config = dict(
    num_hidden_layers=15,
    norm_eps=1e-05,
    rope_theta=10000.0,
    rope_fraction=0.5,
    init='normal',
    init_std_o=0.0,
    init_std_up=0.0291,
    learning_rate=0.00119,
    weight_decay=0.19,
    lr_head=0.00568,
    final_lr_fraction=0.0,
    doc_mask=True,
)
Each number is 200 + 30 x the weight over its row's rms, rounded and kept within 0 to 999. Layers, rows and columns count from 0. The size before them is the row's rms in percent of the matrix's.

# down: layer 7 MLP down (transposed), 2304x576, rms 0.0434, rows 1207-1230, columns 432-575
# up: layer 7 MLP up, 2304x576, rms 0.052, rows 1208-1231, columns 432-575
down1207,100,168,206,196,187,185,204,196,216,150,194,159,196,206,184,206,226,187,232,277,184,184,182,224,198,188,198,212,222,235,195,230,196,145,208,175,198,247,152,200,171,174,236,199,184,192,220,181,238,179,221,163,172,248,189,227,200,196,174,213,245,237,235,159,195,176,194,231,207,202,195,216,184,219,200,198,219,222,186,222,213,150,206,211,181,211,237,190,229,189,150,221,197,145,187,262,244,206,200,191,152,181,244,210,192,248,175,237,192,238,245,203,220,191,161,177,173,193,205,168,167,209,230,233,179,225,191,183,161,235,167,145,186,175,238,190,156,215,162,188,194,194,135,162,222
up1208,088,219,214,182,239,216,228,259,228,169,183,181,185,167,244,171,186,232,224,199,218,126,204,224,206,209,189,216,242,216,280,299,208,183,176,243,189,205,169,199,233,170,196,159,178,196,195,220,249,193,242,204,220,173,166,158,220,225,184,176,229,182,245,222,140,137,168,226,204,219,216,208,215,164,210,266,273,184,178,170,199,168,178,169,204,177,211,197,182,163,176,227,166,216,157,206,262,187,191,207,149,161,156,185,165,170,218,199,232,99,150,232,193,217,208,215,226,135,225,172,199,186,188,137,164,163,169,225,174,168,218,264,227,238,181,199,184,244,249,197,196,208,246,186,189
down1208,072,199,210,213,173,160,193,202,204,165,189,209,221,292,170,187,218,172,182,176,227,232,174,189,196,205,242,215,169,214,151,124,207,193,170,220,125,191,230,194,196,246,191,245,257,181,186,183,181,207,180,195,236,207,190,205,226,149,245,216,173,145,201,205,211,246,241,185,217,245,225,162,219,230,234,158,104,202,186,244,246,257,217,192,231,196,182,220,225,220,207,201,238,175,203,204,188,224,195,180,234,229,212,180,221,200,207,237,180,193,221,190,192,192,205,188,143,208,221,217,191,203,156,221,200,162,171,209,209,173,205,192,226,218,199,215,258,174,166,193,205,179,191,287,196
up1209,106,201,207,216,268,210,182,212,200,193,213,220,200,225,198,189,222,205,203,170,222,274,261,221,161,172,215,223,189,162,203,172,209,204,235,197,242,279,165,213,170,166,179,210,191,181,214,189,190,267,220,247,198,191,231,199,204,207,196,200,185,270,237,196,173,223,189,205,187,199,224,190,192,167,168,198,183,192,170,235,249,200,193,198,181,164,197,180,224,229,256,179,230,197,244,209,216,180,232,193,190,200,210,168,240,164,213,226,215,174,182,162,208,254,247,135,283,196,203,214,207,260,179,161,231,222,213,188,180,134,239,204,158,180,196,203,232,212,197,220,166,199,215,206,149
down1209,104,186,177,210,189,213,219,204,204,170,189,202,198,191,197,205,202,150,182,201,186,236,208,180,232,235,217,168,222,209,175,145,203,206,250,178,201,223,168,224,175,220,234,202,234,210,222,287,174,225,195,202,180,168,199,257,182,246,151,216,217,225,189,159,184,236,166,243,189,147,176,182,204,190,237,211,142,198,144,203,182,201,185,210,233,209,141,214,222,196,223,223,153,183,198,252,181,217,177,201,183,170,186,192,218,183,141,201,211,197,142,217,168,155,245,195,209,170,147,225,193,247,237,181,215,204,184,214,146,190,248,232,221,161,242,226,215,218,237,164,221,143,187,223,158
up1210,102,231,196,257,226,233,185,199,134,196,208,255,143,176,205,211,214,206,210,211,232,192,167,172,233,212,208,171,226,227,233,223,181,179,240,230,189,220,260,217,199,164,220,251,185,208,197,183,154,225,216,189,141,180,261,206,211,184,223,191,194,158,213,217,186,171,204,249,188,248,205,235,207,182,163,146,158,203,192,136,198,195,248,172,163,174,207,184,197,259,177,151,163,211,231,189,200,162,217,178,181,213,210,171,179,154,180,161,199,215,182,154,178,235,215,181,217,246,189,228,180,248,184,198,223,166,197,181,173,177,190,202,200,208,180,161,149,223,179,177,239,204,161,237,191
down1210,105,169,159,215,162,187,279,224,227,218,260,240,190,222,208,210,171,222,229,242,213,216,236,188,182,226,202,192,193,188,222,239,188,214,211,177,203,173,255,210,264,252,194,192,197,223,187,181,200,177,153,226,213,260,248,196,228,248,219,266,216,179,257,210,220,246,187,205,197,231,161,239,146,223,139,197,255,216,202,213,189,162,176,206,196,198,218,146,149,254,201,179,262,179,213,198,185,246,202,224,205,143,221,193,184,196,163,173,163,182,217,160,159,153,209,258,128,257,185,198,187,225,215,189,252,158,213,142,162,141,187,164,161,209,175,161,197,238,201,179,214,146,158,206,237
up1211,095,206,232,182,190,211,233,253,139,189,202,203,174,185,203,208,199,160,222,170,174,168,243,239,185,211,164,165,218,208,223,185,178,195,174,206,237,201,184,156,202,226,257,200,207,201,153,201,229,196,189,249,191,213,147,155,227,207,199,167,194,232,251,185,221,195,183,247,188,214,208,211,200,164,214,223,185,206,244,223,219,176,246,184,219,150,187,251,195,170,171,177,199,244,200,208,225,159,215,171,154,204,167,216,254,190,195,142,242,210,158,228,223,221,198,190,197,209,137,132,220,185,187,200,226,259,109,230,227,199,177,183,197,199,149,210,195,214,222,141,146,192,202,198,183
down1211,094,241,199,214,217,217,182,176,225,191,203,200,163,242,172,192,216,216,183,189,161,246,148,207,245,164,213,181,209,176,200,217,178,176,183,243,198,205,180,202,200,187,202,200,201,165,182,193,219,198,145,148,209,227,189,216,255,250,182,200,194,190,202,190,178,194,183,225,210,214,204,251,147,202,206,229,197,194,220,186,222,199,200,236,173,252,207,133,163,195,193,254,254,182,242,224,225,166,209,242,186,171,188,177,163,198,241,220,223,157,201,235,188,180,180,228,184,185,189,189,275,210,180,172,168,162,208,141,183,180,234,183,206,211,203,223,196,175,214,165,164,205,205,220,214
up1212,098,196,227,236,182,171,240,249,212,219,204,221,125,183,182,198,142,177,179,157,182,201,189,206,231,136,203,194,220,199,212,200,213,198,149,196,106,232,233,207,177,172,240,193,171,170,204,167,164,172,173,168,230,147,227,206,201,179,183,208,234,223,229,207,223,205,123,175,222,218,177,204,202,231,216,166,154,210,251,178,288,157,195,187,175,177,160,173,174,252,214,231,210,186,162,255,168,181,162,152,254,212,176,228,231,152,223,163,165,217,194,185,176,192,201,179,187,226,176,204,227,187,173,182,255,244,184,124,195,199,201,194,181,168,171,172,183,218,161,260,182,158,217,204,175
down1212,094,195,192,198,193,211,206,230,233,218,212,197,230,207,238,210,190,145,197,197,189,180,203,201,232,235,242,184,205,197,187,205,222,201,232,194,174,216,113,113,187,232,240,133,186,153,187,195,246,223,247,206,175,145,232,201,212,248,219,189,273,183,228,174,195,215,234,184,215,185,221,194,204,240,133,184,182,183,194,228,217,155,189,193,226,176,155,196,211,234,153,211,197,220,230,177,234,198,244,235,219,229,230,207,169,162,248,193,205,174,206,217,202,188,183,222,161,244,181,132,259,197,194,177,232,206,177,222,245,177,194,187,206,208,200,204,202,211,178,199,155,260,163,155,226
up1213,093,175,205,214,213,155,242,252,173,198,199,168,152,226,201,235,142,223,236,162,174,207,171,252,156,187,248,236,205,227,206,142,198,179,222,191,208,263,181,222,206,216,226,186,189,149,179,193,166,203,198,184,188,193,191,180,207,156,133,220,180,179,264,221,185,260,179,243,232,230,179,185,219,203,207,176,181,206,231,225,208,230,191,195,125,192,213,265,210,198,187,146,206,224,218,212,202,201,121,206,191,175,235,202,209,157,183,230,220,170,143,194,198,167,174,179,193,171,169,126,287,164,179,178,261,192,222,140,221,170,154,202,209,191,204,173,150,198,223,189,222,200,210,191,194
down1213,097,121,142,178,216,152,171,210,227,227,206,218,196,172,163,283,172,157,204,219,166,190,197,222,200,161,227,203,215,194,170,200,197,165,254,172,196,184,151,180,208,222,193,204,173,185,215,244,186,214,166,219,167,210,195,205,160,222,234,170,183,164,188,260,278,166,216,235,184,220,175,183,200,171,174,213,239,256,172,245,206,209,291,194,217,224,210,174,250,202,169,187,190,258,251,182,176,179,165,190,187,224,233,221,185,209,180,234,194,243,211,221,219,193,206,223,210,232,204,233,163,191,216,198,187,177,199,248,204,192,230,222,171,209,156,208,208,216,207,164,263,210,227,221,204
up1214,104,204,207,201,268,173,174,200,190,200,164,179,223,164,210,133,177,186,240,159,202,135,247,163,203,183,241,185,220,238,229,195,215,213,236,196,237,260,168,151,188,200,233,188,271,202,219,242,192,226,206,190,186,205,202,181,150,133,127,187,189,254,145,217,202,150,233,224,186,213,208,219,202,159,190,219,198,222,131,210,189,231,225,191,166,177,172,220,214,224,219,175,231,215,254,181,181,169,212,149,205,243,186,236,237,186,183,199,189,198,178,210,187,184,265,217,244,222,235,223,235,203,233,184,230,206,173,214,177,160,239,159,253,190,220,179,221,224,232,198,183,206,254,185,168
down1214,097,184,195,202,178,229,109,179,231,266,228,234,125,198,231,237,194,186,157,204,156,163,207,242,226,177,217,148,184,176,181,217,206,211,243,233,227,198,187,242,205,182,185,207,235,205,227,186,228,166,244,230,160,217,177,213,140,235,191,212,188,247,219,170,159,134,182,218,200,124,172,194,199,166,185,246,203,204,164,212,144,167,205,228,182,209,215,195,166,211,198,174,182,217,235,169,180,168,209,201,204,167,259,219,176,116,158,190,251,169,200,209,212,230,199,179,205,245,118,146,219,158,239,142,199,198,193,210,221,218,183,206,219,251,210,193,238,190,169,161,177,235,199,213,204
up1215,096,203,193,157,243,204,178,187,143,208,209,219,182,131,172,223,160,241,224,205,134,235,208,227,226,224,184,168,221,190,202,191,248,194,191,142,178,222,170,219,183,175,206,175,173,191,182,195,213,226,192,192,165,210,218,161,163,211,185,183,150,253,171,152,247,209,162,167,205,175,225,165,236,199,201,179,208,153,183,183,147,216,191,181,208,183,197,217,264,163,250,199,226,220,221,163,161,244,226,237,226,241,209,193,188,112,185,217,207,192,129,202,228,172,231,176,229,197,210,163,201,214,230,132,222,245,191,206,190,103,174,180,226,171,204,189,188,240,205,206,165,231,148,215,209
down1215,094,214,175,176,185,182,152,217,137,207,229,199,211,198,217,284,173,269,129,199,178,133,198,216,207,186,188,199,188,266,147,239,180,188,210,258,237,228,228,144,216,107,220,192,195,173,225,193,190,226,187,202,229,253,237,227,190,172,180,234,243,216,218,167,242,236,192,194,150,226,208,243,178,199,172,254,161,206,183,182,120,201,207,229,223,168,185,190,201,188,209,162,225,175,228,204,183,181,192,180,219,166,229,181,210,230,241,177,209,229,215,257,134,277,236,206,195,156,208,216,213,180,221,202,169,204,206,200,186,222,141,195,169,184,192,176,224,218,222,187,175,167,188,177,256
up1216,099,196,175,230,219,203,155,219,116,204,191,180,212,160,213,189,202,225,176,182,204,141,195,189,188,257,223,215,244,193,281,179,186,199,168,179,239,192,194,195,165,190,203,213,218,181,203,238,220,209,187,220,200,184,200,181,185,170,195,161,182,191,149,164,257,231,174,228,191,243,239,270,221,196,229,241,164,193,207,208,179,169,206,190,234,171,197,228,238,239,266,166,233,213,218,256,254,194,165,221,170,229,128,191,143,150,180,159,238,198,184,210,171,212,200,173,202,214,191,164,209,147,205,174,193,235,178,195,181,254,208,196,196,199,170,185,144,272,188,183,214,237,188,198,127
down1216,103,226,161,195,183,172,195,183,189,204,212,266,263,209,214,225,278,185,195,162,229,227,187,226,164,183,253,235,213,195,200,153,179,191,237,233,207,146,205,186,153,192,221,191,215,252,246,240,209,177,236,196,179,181,251,202,263,225,159,231,224,203,164,204,233,197,170,222,172,226,229,227,245,243,177,190,206,186,185,174,184,215,210,199,197,228,140,133,199,159,247,208,236,181,235,224,202,183,166,177,227,249,193,157,219,216,185,199,205,193,222,209,166,255,203,227,228,237,156,246,212,238,246,155,186,247,218,132,202,232,223,250,183,195,199,225,152,173,199,226,239,216,157,245,222
up1217,098,184,213,194,174,193,237,206,236,238,205,196,151,118,208,219,232,241,239,177,246,181,232,183,201,133,236,180,202,236,192,234,192,192,191,179,191,208,254,205,229,200,201,191,200,193,225,198,198,176,234,185,256,129,203,187,226,185,222,203,169,218,201,211,189,222,209,207,246,214,175,152,231,180,193,203,178,224,176,128,218,209,221,199,161,258,177,229,206,180,216,205,180,228,237,203,175,145,136,171,194,192,186,184,224,217,201,222,184,201,172,179,204,174,128,208,219,203,206,198,228,211,228,225,207,172,151,201,218,225,137,206,265,139,201,233,207,200,226,175,232,246,217,218,195
down1217,101,162,212,230,196,189,204,266,161,186,230,233,234,266,194,186,206,163,237,254,222,187,233,172,199,221,187,219,234,245,118,203,176,154,191,201,221,183,202,187,212,235,238,158,200,179,267,164,189,172,213,109,214,206,186,154,269,195,196,197,202,174,265,153,215,204,237,234,229,219,160,200,164,229,210,179,209,241,252,178,185,216,224,180,166,170,298,227,188,161,218,236,171,179,217,192,182,213,149,173,174,181,187,242,195,153,180,256,187,189,206,206,193,203,199,236,260,221,180,159,213,245,254,177,217,222,212,247,130,128,146,148,223,168,189,194,152,217,251,225,224,224,194,186,196
up1218,100,198,208,199,192,220,202,239,156,160,176,161,165,176,174,199,155,196,219,142,244,160,236,176,214,207,198,108,214,166,199,216,200,195,229,211,193,200,172,200,213,212,223,204,171,197,177,185,213,179,229,185,225,169,219,173,235,220,220,179,185,172,194,238,169,220,148,197,164,204,224,156,253,201,188,208,244,227,214,191,209,270,218,183,217,154,240,263,161,185,211,181,164,175,229,222,241,220,156,178,150,208,181,192,181,197,186,195,243,195,136,185,166,236,200,170,236,204,204,185,221,160,172,179,229,207,172,161,148,225,182,148,209,179,196,209,149,221,239,159,218,188,222,208,197
down1218,100,191,164,216,204,174,205,201,211,192,210,245,191,250,218,227,220,277,206,197,204,193,224,234,190,200,167,169,247,197,231,203,172,155,223,174,259,226,225,213,197,262,186,198,226,228,204,266,204,188,205,212,259,249,216,173,225,234,242,164,208,194,234,237,196,206,207,158,200,212,178,197,218,197,194,229,203,155,203,240,195,201,204,205,177,176,219,189,159,159,140,156,183,200,189,212,276,180,221,240,172,174,209,172,219,182,210,239,199,183,227,150,173,149,173,184,157,223,133,146,252,156,229,254,207,212,249,247,178,199,141,244,192,146,247,230,246,139,203,159,202,170,166,249,180
up1219,100,188,135,199,210,212,236,225,193,234,196,171,177,191,242,253,161,190,221,215,227,188,227,197,185,211,240,216,258,235,223,211,243,175,217,208,217,210,229,134,122,176,211,203,180,164,206,194,226,231,234,210,214,203,230,159,241,217,183,200,204,128,185,194,193,181,179,202,202,184,202,278,153,198,174,227,141,222,207,138,227,206,176,187,209,227,185,192,224,214,213,188,282,247,175,232,221,201,227,192,194,218,188,258,176,188,189,225,224,232,232,218,173,205,201,190,205,199,173,173,227,193,173,218,210,161,168,253,182,191,221,200,218,196,255,176,205,169,230,226,169,234,213,208,209
down1219,098,143,172,207,237,231,205,207,216,229,143,165,199,118,188,203,271,193,177,220,224,162,133,222,212,204,155,206,263,190,249,166,170,233,187,198,194,171,192,187,188,173,199,159,191,246,195,171,218,129,207,153,193,175,269,186,218,263,203,173,202,211,239,224,189,166,193,203,178,189,231,260,179,224,181,212,236,170,235,146,140,228,238,201,209,228,228,214,217,213,181,169,246,181,216,149,205,196,213,216,189,191,205,217,139,216,186,160,213,192,202,222,228,241,219,169,182,122,185,94,220,214,206,208,142,208,223,225,226,225,155,197,187,179,201,181,255,236,230,213,230,185,217,159,182
up1220,094,207,230,191,161,198,255,161,144,187,194,196,173,237,191,177,213,234,149,169,174,214,198,231,181,206,170,184,201,233,214,171,209,174,190,184,214,178,165,197,183,173,206,250,206,164,200,129,236,243,187,201,181,150,244,153,239,160,180,153,176,221,188,168,206,237,132,227,200,204,280,181,251,126,228,210,172,149,225,157,206,142,191,184,158,200,207,226,182,239,218,223,181,171,186,198,199,172,214,175,187,243,227,162,239,143,235,233,225,193,208,205,215,153,239,205,189,106,196,165,219,168,182,142,148,160,164,178,226,175,208,167,233,148,210,187,135,230,224,234,199,225,208,198,180
down1220,098,219,197,198,172,218,166,217,180,209,208,159,221,182,210,162,189,159,171,161,128,212,235,188,246,185,218,162,152,233,187,153,259,230,245,213,209,179,227,235,182,170,215,183,144,180,215,173,224,202,196,219,168,196,195,223,201,218,224,184,203,203,189,205,215,247,155,209,258,163,170,201,173,229,194,191,149,219,233,213,169,188,170,224,213,218,169,203,195,203,189,168,155,188,276,176,227,206,197,200,200,232,202,216,197,210,183,238,180,165,263,221,171,247,196,213,196,231,177,198,202,131,200,150,208,236,241,201,203,164,211,231,181,227,239,215,171,217,245,198,210,206,138,180,192
up1221,095,257,164,228,231,157,204,164,204,158,189,247,172,238,196,206,227,227,195,226,210,187,194,181,244,234,258,228,194,239,196,208,242,218,205,231,241,181,151,151,224,145,234,173,210,210,192,189,243,178,208,170,183,241,224,198,222,169,193,179,160,152,210,166,224,201,183,173,176,221,163,212,190,191,179,212,182,163,175,174,181,209,197,197,181,228,158,228,216,259,219,179,230,212,140,205,221,184,210,186,192,231,163,209,219,163,219,195,236,183,214,187,196,223,233,229,161,232,205,164,189,240,227,171,223,238,152,222,185,156,131,183,217,209,177,213,231,217,181,239,141,211,182,223,186
down1221,093,198,213,172,260,246,206,232,182,172,207,198,154,164,235,242,245,176,84,202,195,186,248,147,226,207,174,174,196,216,157,180,205,233,166,218,188,211,162,175,177,179,178,243,157,246,208,183,224,196,187,184,211,183,230,153,195,246,215,220,123,213,269,224,192,211,187,203,180,126,209,195,238,204,216,154,202,192,183,175,166,134,232,210,204,203,244,201,199,205,193,209,223,138,222,185,257,168,186,234,192,222,210,240,172,184,177,213,223,202,158,156,267,234,180,169,208,193,260,226,196,225,200,190,226,141,235,190,172,216,192,208,164,228,215,198,188,236,236,159,214,191,220,217,208
up1222,101,202,191,218,182,180,252,203,180,124,218,197,215,170,154,192,157,222,237,226,257,154,209,215,219,185,243,202,228,202,192,248,186,179,185,168,229,187,165,260,185,192,197,187,152,159,228,205,133,182,171,187,182,191,247,206,217,175,228,213,176,188,205,156,236,210,211,255,240,263,174,265,181,190,168,252,194,192,137,205,184,164,200,228,206,235,211,234,173,177,177,149,218,222,222,190,192,230,220,228,180,196,247,192,195,194,190,226,176,179,215,177,209,186,215,189,227,189,225,205,133,202,190,225,218,223,189,211,189,190,219,238,217,231,211,247,188,229,151,205,210,217,173,191,229
down1222,106,182,161,190,211,148,218,199,186,215,185,210,174,211,125,168,205,202,179,201,187,219,251,255,160,184,172,217,228,212,133,173,231,153,190,178,200,196,158,147,174,245,221,215,217,163,225,234,202,196,219,210,200,221,264,192,179,208,272,137,204,228,221,141,201,201,191,181,158,212,183,161,211,253,177,168,207,186,127,205,140,170,212,147,183,183,249,152,255,156,225,186,236,161,155,226,151,202,200,161,256,219,216,202,171,199,209,207,155,209,197,214,186,189,224,182,207,241,182,224,235,142,183,256,216,202,238,210,171,236,202,232,193,212,266,202,241,201,201,201,225,213,269,185,193
up1223,099,185,243,229,191,185,196,191,205,213,161,174,198,221,200,182,221,246,190,205,190,193,191,210,216,249,242,147,213,139,244,194,235,165,137,220,182,203,232,191,185,209,199,304,195,205,193,179,175,215,213,159,211,188,172,170,254,145,208,203,181,227,182,229,224,187,208,165,221,204,186,212,193,195,181,175,202,246,207,178,251,205,248,212,196,264,193,183,192,179,151,152,199,203,210,197,223,224,235,190,181,186,198,175,240,203,233,194,166,216,151,203,196,130,159,201,146,202,160,157,150,235,212,152,227,169,168,196,202,219,209,200,211,231,225,196,202,251,200,225,183,190,165,209,193
down1223,098,166,223,220,247,208,165,205,248,234,202,201,211,201,243,228,266,235,260,210,213,210,196,163,161,178,190,179,216,177,241,212,255,210,185,205,218,207,186,202,193,270,173,223,176,250,185,161,201,193,190,203,226,159,216,214,220,172,259,208,225,223,191,209,229,213,189,99,214,241,198,245,159,201,222,194,246,211,209,151,247,235,174,200,235,214,213,155,177,241,235,214,229,159,186,229,202,238,258,218,157,217,176,202,203,217,202,153,199,255,173,209,207,153,216,252,212,174,230,135,187,257,211,199,245,231,251,239,200,226,155,188,200,226,259,192,231,199,173,211,231,206,174,185,213
up1224,093,238,220,169,226,222,222,246,194,204,217,204,171,226,182,259,137,163,203,177,188,221,179,198,247,158,204,244,225,115,229,226,222,188,263,190,213,217,210,220,141,212,212,178,209,218,177,219,201,237,198,188,181,187,248,203,196,205,170,206,200,162,177,211,263,133,184,210,204,185,253,237,179,235,223,207,203,154,182,210,215,174,228,168,233,233,192,210,195,179,173,193,197,217,236,188,203,225,251,226,159,232,169,273,237,164,203,184,106,239,209,214,194,175,208,222,187,167,224,176,172,217,207,153,165,187,216,154,201,219,198,194,205,218,183,220,186,211,227,229,154,207,212,155,196
down1224,093,196,223,253,213,176,195,196,135,206,160,256,232,227,173,124,247,209,217,251,213,146,147,177,199,228,192,133,209,241,182,239,195,185,189,248,158,223,182,219,203,190,188,218,204,137,225,175,180,176,218,226,256,198,213,237,224,229,199,215,152,182,215,206,140,245,224,199,235,198,174,216,212,189,216,232,167,200,272,180,236,231,232,205,186,215,184,177,183,189,198,219,217,164,205,212,134,223,206,215,235,179,174,200,229,198,237,216,168,239,195,202,213,165,170,192,192,193,148,206,232,170,192,123,258,202,232,206,202,135,209,204,216,147,196,174,233,228,192,168,226,235,222,203,191
up1225,090,181,193,195,248,201,158,227,226,174,194,199,211,173,257,191,190,197,191,231,172,240,177,161,187,178,282,172,181,199,190,221,175,178,217,230,224,216,232,273,183,192,240,234,193,142,168,250,196,199,143,217,213,215,198,211,207,210,180,175,211,226,243,171,174,181,142,154,153,224,228,180,240,171,225,205,208,249,208,194,202,203,245,203,214,229,187,224,182,109,239,234,187,215,154,224,178,172,201,185,206,248,220,208,236,218,221,192,201,237,217,235,165,198,185,139,202,220,218,225,285,218,178,205,154,212,180,214,264,186,297,249,218,210,177,209,201,185,197,231,164,153,228,183,202
down1225,092,169,209,164,186,177,167,207,199,147,208,190,174,216,219,224,176,188,244,226,181,218,169,148,213,195,156,253,184,173,169,181,155,157,235,222,202,163,219,218,192,166,166,137,210,156,206,188,201,186,165,168,191,207,189,268,172,207,210,198,241,188,168,109,220,205,176,172,183,185,204,199,158,203,146,255,147,183,167,135,232,159,230,185,186,176,189,201,222,229,170,219,165,204,210,187,158,201,244,113,186,222,217,215,189,147,197,230,197,209,230,232,204,201,250,181,187,204,173,213,188,201,157,239,221,198,127,156,198,187,230,247,136,159,202,229,175,168,210,208,218,146,219,235,190
up1226,109,235,167,170,223,174,233,220,177,192,141,201,199,229,188,181,216,217,176,105,176,196,192,209,216,204,197,251,196,183,205,212,195,176,185,211,150,221,259,237,232,226,186,104,184,173,194,246,184,189,173,172,221,208,238,197,175,226,178,127,190,129,257,217,217,221,186,185,215,247,226,174,215,235,241,128,185,196,131,156,188,194,124,176,121,181,186,235,227,184,233,197,216,213,190,193,245,167,203,201,175,233,178,248,187,199,160,208,173,193,211,179,194,213,150,200,163,196,193,183,182,231,158,234,184,188,203,214,179,194,193,212,275,194,168,198,169,229,174,195,199,208,193,215,181
down1226,109,197,184,198,172,218,238,202,199,212,164,220,226,193,222,262,191,192,153,174,187,165,170,223,173,207,179,152,148,224,196,202,205,219,210,217,256,211,163,205,295,215,214,199,195,229,229,147,178,156,189,243,161,222,233,187,240,219,160,196,257,230,202,142,226,189,166,204,207,191,261,219,211,217,210,197,165,168,162,195,215,203,223,228,220,166,133,150,155,222,170,202,127,189,198,211,170,174,193,202,169,255,170,208,160,180,154,225,217,180,161,163,255,246,195,220,202,206,226,212,222,217,216,192,146,196,181,172,157,199,199,208,135,203,200,168,195,178,187,215,217,217,223,229,208
up1227,096,165,153,220,186,227,194,240,211,200,192,175,211,190,172,245,161,210,263,210,164,231,261,191,222,242,203,213,193,219,204,243,186,194,203,187,240,233,178,226,159,193,234,180,227,167,156,225,172,190,179,204,213,215,221,209,184,158,235,198,177,215,191,224,175,134,188,167,251,229,208,281,202,187,195,205,191,186,187,185,237,168,254,165,195,222,208,225,207,194,239,196,172,165,198,185,169,216,203,141,151,219,169,210,202,179,247,199,256,172,166,182,205,191,219,234,243,201,158,175,205,180,223,209,209,196,143,205,172,157,196,221,182,209,170,195,158,261,204,194,218,195,231,234,186
down1227,097,122,123,233,188,237,223,149,178,221,209,222,238,188,241,216,188,186,172,221,188,177,182,210,257,171,209,211,212,205,185,212,151,200,215,237,175,164,173,217,206,232,221,171,169,194,217,162,239,260,197,222,222,172,194,218,183,212,186,200,185,218,186,170,235,246,235,224,141,200,197,193,210,183,272,247,250,165,194,207,208,255,233,227,197,210,195,206,214,151,228,167,154,188,154,197,227,152,198,197,196,192,192,165,230,218,244,179,172,170,156,213,257,216,181,218,149,215,210,229,187,170,220,204,200,241,173,221,244,171,171,218,232,173,189,238,195,157,208,143,191,198,130,172,186
up1228,101,194,222,238,149,237,213,194,202,228,207,214,198,160,160,223,155,157,236,179,181,197,219,183,226,188,177,168,170,201,245,174,174,194,223,154,174,168,179,205,163,200,220,182,197,195,217,189,192,219,190,246,200,182,232,190,235,131,169,180,162,214,169,201,172,236,180,238,229,241,208,165,175,159,164,184,217,179,209,216,196,225,191,133,191,214,175,174,158,195,211,183,175,203,243,187,222,143,204,160,168,232,225,172,227,197,148,232,221,192,244,188,219,216,186,224,196,194,238,170,244,239,194,195,210,151,170,232,184,181,149,139,219,169,207,200,207,247,208,232,194,218,208,207,150
down1228,099,210,193,186,195,199,193,249,202,199,200,196,192,199,228,196,170,189,173,219,199,199,222,245,197,202,209,176,180,225,193,178,184,147,179,159,231,249,181,209,223,188,159,189,180,230,166,226,210,207,259,175,194,197,178,149,192,210,160,178,187,198,221,238,176,156,197,197,237,149,167,280,194,171,166,243,191,161,224,208,171,165,148,152,160,225,181,155,178,243,205,147,219,231,230,196,226,192,189,186,215,215,280,192,170,243,199,248,200,201,115,183,180,149,204,167,182,192,211,184,221,177,180,223,205,282,194,239,230,208,160,166,151,196,164,256,234,172,191,184,211,140,220,227,126
up1229,103,228,205,170,183,192,173,189,176,164,233,158,196,223,220,179,208,174,162,225,190,210,148,151,186,209,215,221,158,186,214,209,179,189,186,204,222,180,153,214,235,146,256,193,151,190,216,172,212,186,207,207,189,194,186,202,181,204,184,211,202,224,185,134,148,243,167,197,215,218,229,207,202,174,170,224,211,172,240,136,136,218,211,193,220,150,193,238,214,188,247,213,176,180,227,215,219,170,181,93,183,243,232,193,171,128,181,200,177,201,187,211,159,187,189,211,206,153,158,171,182,188,142,184,175,167,163,250,206,155,195,192,223,236,212,186,217,237,187,197,226,235,214,211,156
down1229,100,170,157,232,203,181,225,174,223,210,217,198,181,171,241,218,211,189,203,145,167,200,217,149,252,214,182,268,186,184,215,168,180,213,220,166,252,182,184,238,191,217,239,227,235,254,185,261,169,215,213,157,218,255,193,180,257,182,187,195,188,231,202,214,232,225,197,179,220,172,198,197,164,212,182,184,167,234,216,237,176,173,222,204,192,163,147,172,180,182,171,212,211,210,234,205,203,204,188,166,223,190,175,168,204,194,160,265,184,179,220,191,171,203,171,155,175,199,201,163,202,235,177,200,237,168,157,188,239,194,213,186,179,215,244,233,270,226,226,182,153,220,198,218,194
up1230,107,182,225,182,186,160,207,232,205,166,192,208,207,180,187,178,125,207,183,139,201,237,192,201,203,241,218,212,206,151,164,161,163,174,191,257,189,214,253,237,146,202,185,291,139,149,201,187,143,167,208,211,171,176,213,195,233,162,164,189,203,210,165,192,204,241,212,175,252,219,217,204,205,159,239,202,158,190,221,235,187,183,203,189,207,137,223,209,244,206,233,196,175,234,237,187,201,198,187,192,192,186,161,245,194,136,216,160,212,170,200,217,228,170,171,192,221,196,220,171,207,186,193,228,238,165,198,169,156,177,233,201,189,248,193,181,208,220,195,228,182,238,217,242,193
down1230,110,140,161,190,206,201,198,151,164,227,183,248,176,227,200,169,207,183,219,208,189,189,143,164,252,160,153,204,188,235,213,211,229,237,154,190,243,150,176,191,178,188,178,206,217,225,257,189,209,154,191,215,137,216,277,176,192,215,265,207,212,162,238,201,188,185,239,215,241,236,185,226,166,197,203,191,225,160,212,195,213,247,198,185,258,182,123,247,256,205,185,178,143,209,228,232,205,180,196,219,172,198,160,178,215,236,162,179,246,213,137,187,212,194,205,219,201,203,189,169,187,182,199,223,183,211,193,260,228,209,229,162,169,179,178,225,159,217,151,256,210,131,218,218,206
up1231,090,224,228,168,145,241,222,212,221,177,166,185,207,180,200,220,146,222,180,170,170,241,195,254,214,203,227,125,225,223,188,142,236,179,192,188,168,237,212,165,151,219,179,198,216,111,273,218,207,169,171,244,219,169,224,178,247,219,134,211,236,244,250,212,200,202,208,214,242,251,191,139,175,243,213,181,202,251,233,233,152,252,186,176,144,242,207,220,211,170,234,258,253,229,140,203,173,219,208,231,207,189,204,193,207,196,231,190,155,225,222,151,248,141,181,198,201,216,204,177,261,193,150,169,217,177,200,190,199,204,203,163,225,163,211,232,200,188,192,209,181,195,156,206,230